config = dict(
    hidden_size=96,
    num_key_value_heads=2,
    intermediate_size=256,
    norm_eps=1e-05,
    positions='learned+rope',
    init='normal',
    init_std_qkv=0.0237,
    init_std_o=0.00559,
    init_std_down=0.00559,
    beta2=0.98,
    lr_head=0.00744,
    schedule='cos',
    final_lr_fraction=0.1,
    batch_tokens=32768,
    doc_mask=False,
)
Each number is 500 + 50 x the weight over its row's rms, rounded and kept within 0 to 999. Layers, rows and columns count from 0. Numbers have three digits each. The size before them is the row's rms in percent of the matrix's.

# layer 5 MLP up, 256x96, rms 0.117, rows 0-67, columns 0-95
093:429627575418481398471484436484536462445496527531566552558547459419568476573496502584521476538518481491461505416529427425520467522543521479470452483491613462572581472462555491565520487487581549492447475537467550580591511440490536578468514495497462501397466503567512507532522521567486513418
104:448417511449445483447450407488572475635534618535566482482493433421480398593547531435464449486552545506525413511521498498517519502462521491500505400527470521479539485534518478539443419533389514555555492407497546504454439573509473500490457476577529586459487468585538490461507458499518552542
100:507484485514493556495499560578478508446550510529512462574471372436547334437466544509505472615487475522508491504501449444528461519497497426590511506493470431478508384487513466572614459500493496500586480555460464528526489484550522567537443504410453521380498497476452385452490521483482536542
100:499475536436574468444565574504499563558495439484550412469365522452487487601431478410514426536519550531432499463470442567476471427575499530445543533539499511581558481555442568470456567521553474445492554461477517511471445513447466454488527445490546449478484455588442451384473563493560471463
098:412407505473482394535559491504493490386545513535390526488429483536516493471513515558439510557518457563491522499474422467460437494554557477527548502649525417498568527529570592514423516387521555531519493429483600453492554565556510497467496541515541459471532425470552424490503479479519548495
093:451501506484421473567501490472457420519412491455435430452470446606443404541524504458486522500504476529492492549482620442445539509474484557423480407620575517486519546501496480500531483468470527534475557397624522515510451615497512510524554505602583463506505484429488429563539534500473522539
099:424448536563481610471523583455531531444493526467437495526457463438510486552513478578462488568555471476486489505532474514476512363560485527607536454491555462549546466445553516451427539450417462525570486542454516576436496453432447491571464420430452537435581474562502487470620495553495549479
105:487527531571493504471437625469490509425598568440550508581460426521466456519527551562457404471469526432460556472517517447527460507553556496552427514428462537514487500539489538506483452509559497482428426461412513460554511492548572496495512356500416555509512426473565477507547608454576540455
097:505460447459480496517491427464524583567554426421525537467481498505497529537471564500499482481521456593574511583562532578519574539554506439500424460463504506518467520360495426479370478512424431467566470531589537569439446424482456460455459523489551489548599440487494547459452491409518491501
094:567462449520460550568488494479527518527461437481473446524597462455509469570572489499543468566477515502473557516457545558445568378579483437527577381638414537543503546564485500494457540444530530444506619507522503485470544543521529447471525579514595528552527428568505572459510524510453497488
111:544447472531480493585482413510566493597572541489550493501467535443442472486440510486535530498450548415434494501358459484498448501538629490438489481419517481488572507581542500500457497390481529474439429507555458538465460482492434454431594480409486438505482526518402454506582520479512441551
102:459516435464494417446535490503581481380488536459476578505506513518446450486512470578440416544515437433471584491521529548491444491441434521497581626575541477572496496450466473539475479503565540518550578517425525517505510364521500542494414460457556574425455552521502535469467521440585447489
089:589558498553493564477515477442582572568502408635553449520560528564438532445516497431578558477517478484495550555563488530473432406519482560490537562490487469518465443498485442473494524518442509507472491519541501444435513601462577494465406468409542503444515526538438483541556542545440590413
101:516490471443546447519511384427463544522595438470564490512415520505498493558500491554390572471543579500507606459550561481475558488455544454508499464579408471596528471519469553479485519434488547553489541445422435436472481445454441419419524505576517516562480499528475484426449530518453414556
089:440575545417551525531547428510496489460469529501553520467578523537521511520504475591512565438487589593604527510435498582518496392521452453575594557420440476552536579552408464472447563460460470508515449440416503455453490486481492515478531588524490598508452477473469508554524573567530492515
104:484538491461509502435542507436456582613491454510435544486510561430466528610491482518538496494488525553507509514506560494566457470378504509561529484583528400455598385461484527479532523537430558532454500553587504509495475505425419514463484626488475448495489448488507495444570542530436379480
097:424546482529527500462477558427513479536619535475507490565423380547592547458506540455567441575514483486442443502600481505495511552466451568427606483463438479455456404514492629514436516480431412451505456512516530480496574478513513481542419459497484537471517564558483527457549535526577487506
096:510504567405404575355466460513460462581571565555485483484464450503539523497513490420522459442520480590476515476490485431566576438482509496457545414507505434465446500533533519479507557555462444410542454505489548459431406489435554398490548487452499589474512448458408466498553438479488488530
096:612590536491530498511481420438514560478435500409491477497436437418468535498443491459405525498449456534451526432464510464516550465598421491519471647559553518509500536409535443462437454455425537574487569451503517434525533492489490441568394503506466554507516452511513533512539513481532443412
104:553500461535563606464417446511448528481609540508489524517521478507499561459512450452488492592508504443453520506454513513415390451558467518488551534426467494575495494643424527549419616528482576507552557538538506471479423512389515523490490557519447538511529595488480539461457532438546449489
084:535510475464505471521442512510479552469497396457470474482462412491442479436498562498577393496518523456635419547525513504483413494580431521562405530526480490409496513530408466505518514490474490516508610524565571583448500566474562504436424567473546576563468489613535518492541473488475445505
092:469530487463486454517651560439509447581534548455498503480608509544375444486448560467530454459541485512423472514420473579532561489573534549526511532476519539466463462455526449535545494439393451589486508491499463476482519442553467534494414548385455521417490497515518487512431543508503391452
098:453592407575433457424496465523462374453477536536556567580503501380492462462540447470434541573471486518496561513526538498508489465581519551457442504492458438497499472437588441533486573534518481416498565553496526484521556482510550538462504563385477473512419551516530402474521472518467485397
104:565527452450485410522506492418527513419506504464461547414531457437483456549519527513512492451445405542463414541484541606533507442486539545465509439535463549502620589466474563509483494544514460444529525557566498466538450423553523417472481487392536413578532492502463548410394467530545459481
103:564573485512427434528511549507597439494560527472535497524520557483469554577538534476501534533561580472495530503434441623529455495511478479439453612515498474471555560413523461478516387417498409556468564520506545496507595435511482501400522530446520602555493472483512461473511425487593480449
105:535519470401600520515585460515486502522478528476526497509502559590522471594570485530442594657477508437608536437510477523547536368553465534462510484529436559460543556486459494522531467564516536463462495518495411551486436395497474504480542468516550516563483485471492476521422494490614470547
097:526560548493481532542494575464414497533445495526512490443586457454505547475415345442477509509447499505461567450516545541493544416454490473513483558481472416537455525523464508575473512500451578656509591470451558455461569541519507437463524519447497516587514441507610541563547492556499478566
119:579549521479587403451471538478505506460539437510444471482555516397461475534519498575432426567480467427503445463567400514442548625557518490446524550454551429483432496505502538509381444541548538490426550513528522579536500522512487524511475503491462493441482492542444471606511514623550554526
105:580480513467547533496529563441481479453445465436446563518461489424498490560404513592541408496552465572571447530489466555543554530488462452569514605437508470617440476516465537552489554493495596523465505487514605596511403485587461532491471534435575428445508427508483495466514496537485448520
095:576443604507493502431520508572563554577585405506594515493430477490562470468606515495480452563531525541450531493420463554580520508419531463514498503424475440535494447508534480532475469530363481431448450554491542541479450523565569571408470508419527537514505534527536472475494440499522594479
087:575570502500550440525488435500462520432490479398484489391444548561446574539506502561600457534507507499507440562541470599410438440532476483539517552477545480457557513495501560481560496473509483502502546472498545498374542525484528537604458653492461525458421461504522524516569476560513488399
109:473588468518490457448505537539561485480500475475515404560422476506488556491469476478408529513563469463513516519501483620473531472454460568544505430445467515478561530442488500439556553492503594583428484380546522499474496541493477448446571626504554587563487565485372523540413505563468540466
099:453514432504457518547496482530501550562553472519582388481591424391460413509503368535533511511522455577519494522507440443488497467450587406456468433437486451424408498522457398534471514466483470559555493575524532538534516446485571482542520473488448534570421478464563486529480438482566511541
094:481472506580439582541564534589468469510568511529427427427536425441511491488515488450455535460519390490499475498593540483469503484486469429582454453484498510511518491486480578513515374431470421415536448486505523612504590545454499491608491524463554433465486457571523545562552467537566568491
102:498584503457522478516476520498463440371459457568498502564566531510559567624443516460476487556547567488493546445544483489569473446525494416550579494535455513476589467518515516515508409490453501533441499523562546496446458510440396377486416460476464547452486417524480449543623522484446473520
103:501435471475467501495517559526500443405518421537578415531493569507533493406608543473461472556499585486561402467518490575523496507528531626438551446535478441432550483509517500462546463465392578453410495476484520555448469554470481569466536504518485474465587579585425432500496539546480501502
109:480488547428464551478526494466571556523558462455536392476515510377454493511435406549518410481478456536504402533474492515567407458483490482623513532563519533531511541514545519581531465512480562541530514591578556515461511497503471559528544479478467479477402513420521490463576543537528521349
107:564479518450488460517452466459505526451536466513423531492456482542541528396488517520579417533441469503435496574501458449591526481480419451489477503517469538545522479549473542485514399626542482521536506469579613419639619542455473537540531510487576459474407396531503508511470544472499477506
107:532528575487530448624561602412540455580479415391461432457459549543510541581545518541464481510434493459498501422532440509459499516446487495439498468515400457542550499455537452565499630440615474528465485479487485460456538531529480467506475457495546544475502435428483600463556509510513469449
111:450440532430563512423464524493515503484507432446431453528453406446474463566642466536483459502450401507542483562559552487541475537479493375562499560461534603505576567514492468522461512564592536501464535546531430537455512535460536495541566502419556480510542547515538620535508474540565494486
106:536518495440545520542560549492483447461474436511559574477597429504547441481409427550564383431602492478496504519508538532438542514552541387456513504508557407590533514458581536452485494542445510461532388440544517487477546430523461429517544520495397513447536499518554442504518493517585481462
105:476521531533508533554523436514511431528566499409538539526443508439573478542382483482426517595511583578548515510431557490466491421522507470512477456424521517568506426493473531573479473442565495453578489434564450509561503476505428438522560543547485424468467389532451448559426463596572451520
091:455516525521486439459488563511498491520475557475560512603500545553560533500548401470491366512578400539518465509448474522567471480434529524495451506489515444430385568501391443486501455554401514437473442512619474510512515460505485523500497537372496543462396481497466486482526572450552507547
096:531491571464506529531521511492434486464461543530444494555505456576489490495422528454466378446468510491491537376484484403521571482560439477453545489461513468556481597533514507558443526477538556472422584454512528535361501474434586580578572494492482531490576505523507540553538450480467393575
096:464463485528504465573443531543548517506550476422457513404442497508466522436604485533499489469466530544603419402533535514484492513521509556480493498539545526502532481443463534541505468423497441494605505563593477553480555503453517534573584449508542489617413458425361466580573517474521472549
100:549521537505552464565462556384553481485587444401457449528518518513594446505558460495538537502479462443522446458568470520481462539458555529490495445536461473426535496584482525495345562497551526474487562445470516446431447443525498385451474402480491527456577438599506469412506519501521532487
102:586579539418559472573504500490489515389496487571524575447515540508498436493491501437509507450494525523465451433466451393455564450505469535588554362553554477526461488484497560553588570464486524519463472537466517516437458591450481495565545565550483523511583470465494407510529505545588412463
096:530512481443579449415508489456484630579509441493499526595433615505522570520412530473493520543497474444581505458546471529480453409546425420540425392423451443566542401474489501517497584513467492540488529544472490563445505484446553525558535546471426489568489522514488507542507563488437524502
108:462470536469482463462374491507589620489482566492488510512520499475502505533491414571458489496490459500476512566561484433487583491468606525456498400570549514563559445477436575566398422466449412443525492458561542475544464579468535520541547517477525463510596503571463495490501498496416596532
088:517343529481468430536483468541494458513567471472535590581444570480396399476432544511434465428477449479554414501453497517474546474566411450483559521484498406468550537474453455488455550546474517509507508521539585541491511555471531582515526540487527467527447503530558553446581529380507514560
114:551595467475487530527503461498520517524518472509481515530549522533533537588531485439540510554489480552524535487424493549588484584466502470584525536472425496466479382494418433460438488438467553669486500514513468515459437494532443606506424488490445484464571442502510562651536554517447567511
101:498526424492461482431389426419483492518532533492537467578520562517506519467530562520325515456542404464560528521501492518485491436517495513528573524613463474498511440389483474495508436432449585534402520493566471472512560444499391449403536489543533524538552492509459516458458498440505535495
105:572513493593551453483444526491477428553538496481511498473464517588483453477477564567451549480499483502503494529457524500406420456435410455476463520545465499525494478424588450517456445478477534662423506450471407583523521520498502618621513462502500485548521520474441421512557541442410520492
103:533533573452534591472571575454483423424537499445539472462507497511492632576458402598494570479492537396449517462532513474508527504489544509489393551469450502466573489501466485425516529441485437416427577450553562544433456485569529562580483558534483476495506408493494497490457496447506461558
103:560465531482461559540467499560499441483454495472510503529460507458537388500506508453480481655472555594510444510485551445545459491589519528560561494510454439455546552559465563548534511479536533556569462451415500522524527485388494552408487538392586393512510501461439499537561485551476555582
098:500553427485549531587501490470472403529414534428400572505538488555563574627555464530506374496461524527493501582471591431521505495414521471432489592441494435594525530444504481532447451520500510496490479542525572454461499459495470504437537531477528539454531509505568524422453532412447476548
087:466581518529539542513465542469526509495512554529551488460536561464482507463432507450496514464492490509508483512631561540544594479509503616491548483536419444436409466498450526509572499447532493461417487668491529497484492448513449480481475515517525376499560569547485454553435522482595639491
098:512524523517535549446486533662484468390535521500462473430505466559461536467513487459529475509573493622542446539542495483554502386542534559525466457467479574405504508551472511454531517525464374494436425498420562505491432516461519487564444517560453459536439436525469445483487580523415442461
101:515567571540571449408495469523552505486502473552558528514455608546477423498514515408573380574507456509414543544433542510493460472481475516468458535496477524481554498511456480565461493486471370506539492432550524489602502527452596521472413488548469505499531413508439484590506508624538447536
108:456634549454454490459401513533477473426469429566613512398541512584499478438529561571551525572525476508521534532578532482496599461548496496540534439505465434495494437618559454503527504448439511420512487538488545480376487505553514489450490538494478493398529536494461441489440530560527480494
092:572523517530535553473541466489447551483439445493457467479497500620428421470530508492668544508532533497518495469467549470509488475462520466419486548424487460504572444623473511500593614564434483511418453528566507506456508455436505553471453604493476472462531536480575468477490591432458482544
099:506641449473514510563542488450505545444465529473495528456533520505491567592566550515555461512522422482512549602498488563440548463457460489545569441561525496496540532529452348557531513495488517499574551503606518570548373498448562516528434528425476550438534489521441479441509525487426519564
102:513552458550528490546467575519515610574483512476544538393490460526381609508590363454456484568501465529490535487500507520528487442433509524531538406577450521457490519419415495366525466414523479517471524488507502537490512484504527506572544519514482498534585478528429453521556480481585570472
108:545575462502466459495549553414514488524471464535479523465481487489493456589586493404575488531528587534504461389495511552599497545421477440397593569505475506496536518571453505546506483446434483523559551561533523593494488571538453410529489594515441463475603515574469537513471460548512574470
104:501467485422513615588502456522532476532483527508498448517402475535440550538493571437515526584526438598577502475567497446559512450495542450382592535481438562502510370558439530498494478482583440591414470477494550465513471442541494519540460484513541497494461462438511470571519450463488557418
104:498547460434512400457541487536548537556444597557503532576509546526532437532534482497509491530420546509495434447436477586556520518582470566581560531523574513537538537522486464546440511556453468559419504490586537572474496422453514536533516385592541502464493365491481537518454407449465471495
097:436507511494497543493552524519463449426504506431499461603460384441505593546505551557512511545507614546448561562484430498482547444580467482492535482447450486487471506499550503396542517513495551527385518468518508489587478558475497560428407547400599493454448415564522538449542456469504521451
095:446547519524502525560579549432459498472548390430493593576535477458446536559523398503435459450495507536533458502548457488530501573510475550590549467499436432501475606430424584538549429525569486562517512407512556466487508574426405492552532453468471479502522502478459557494493415474494415513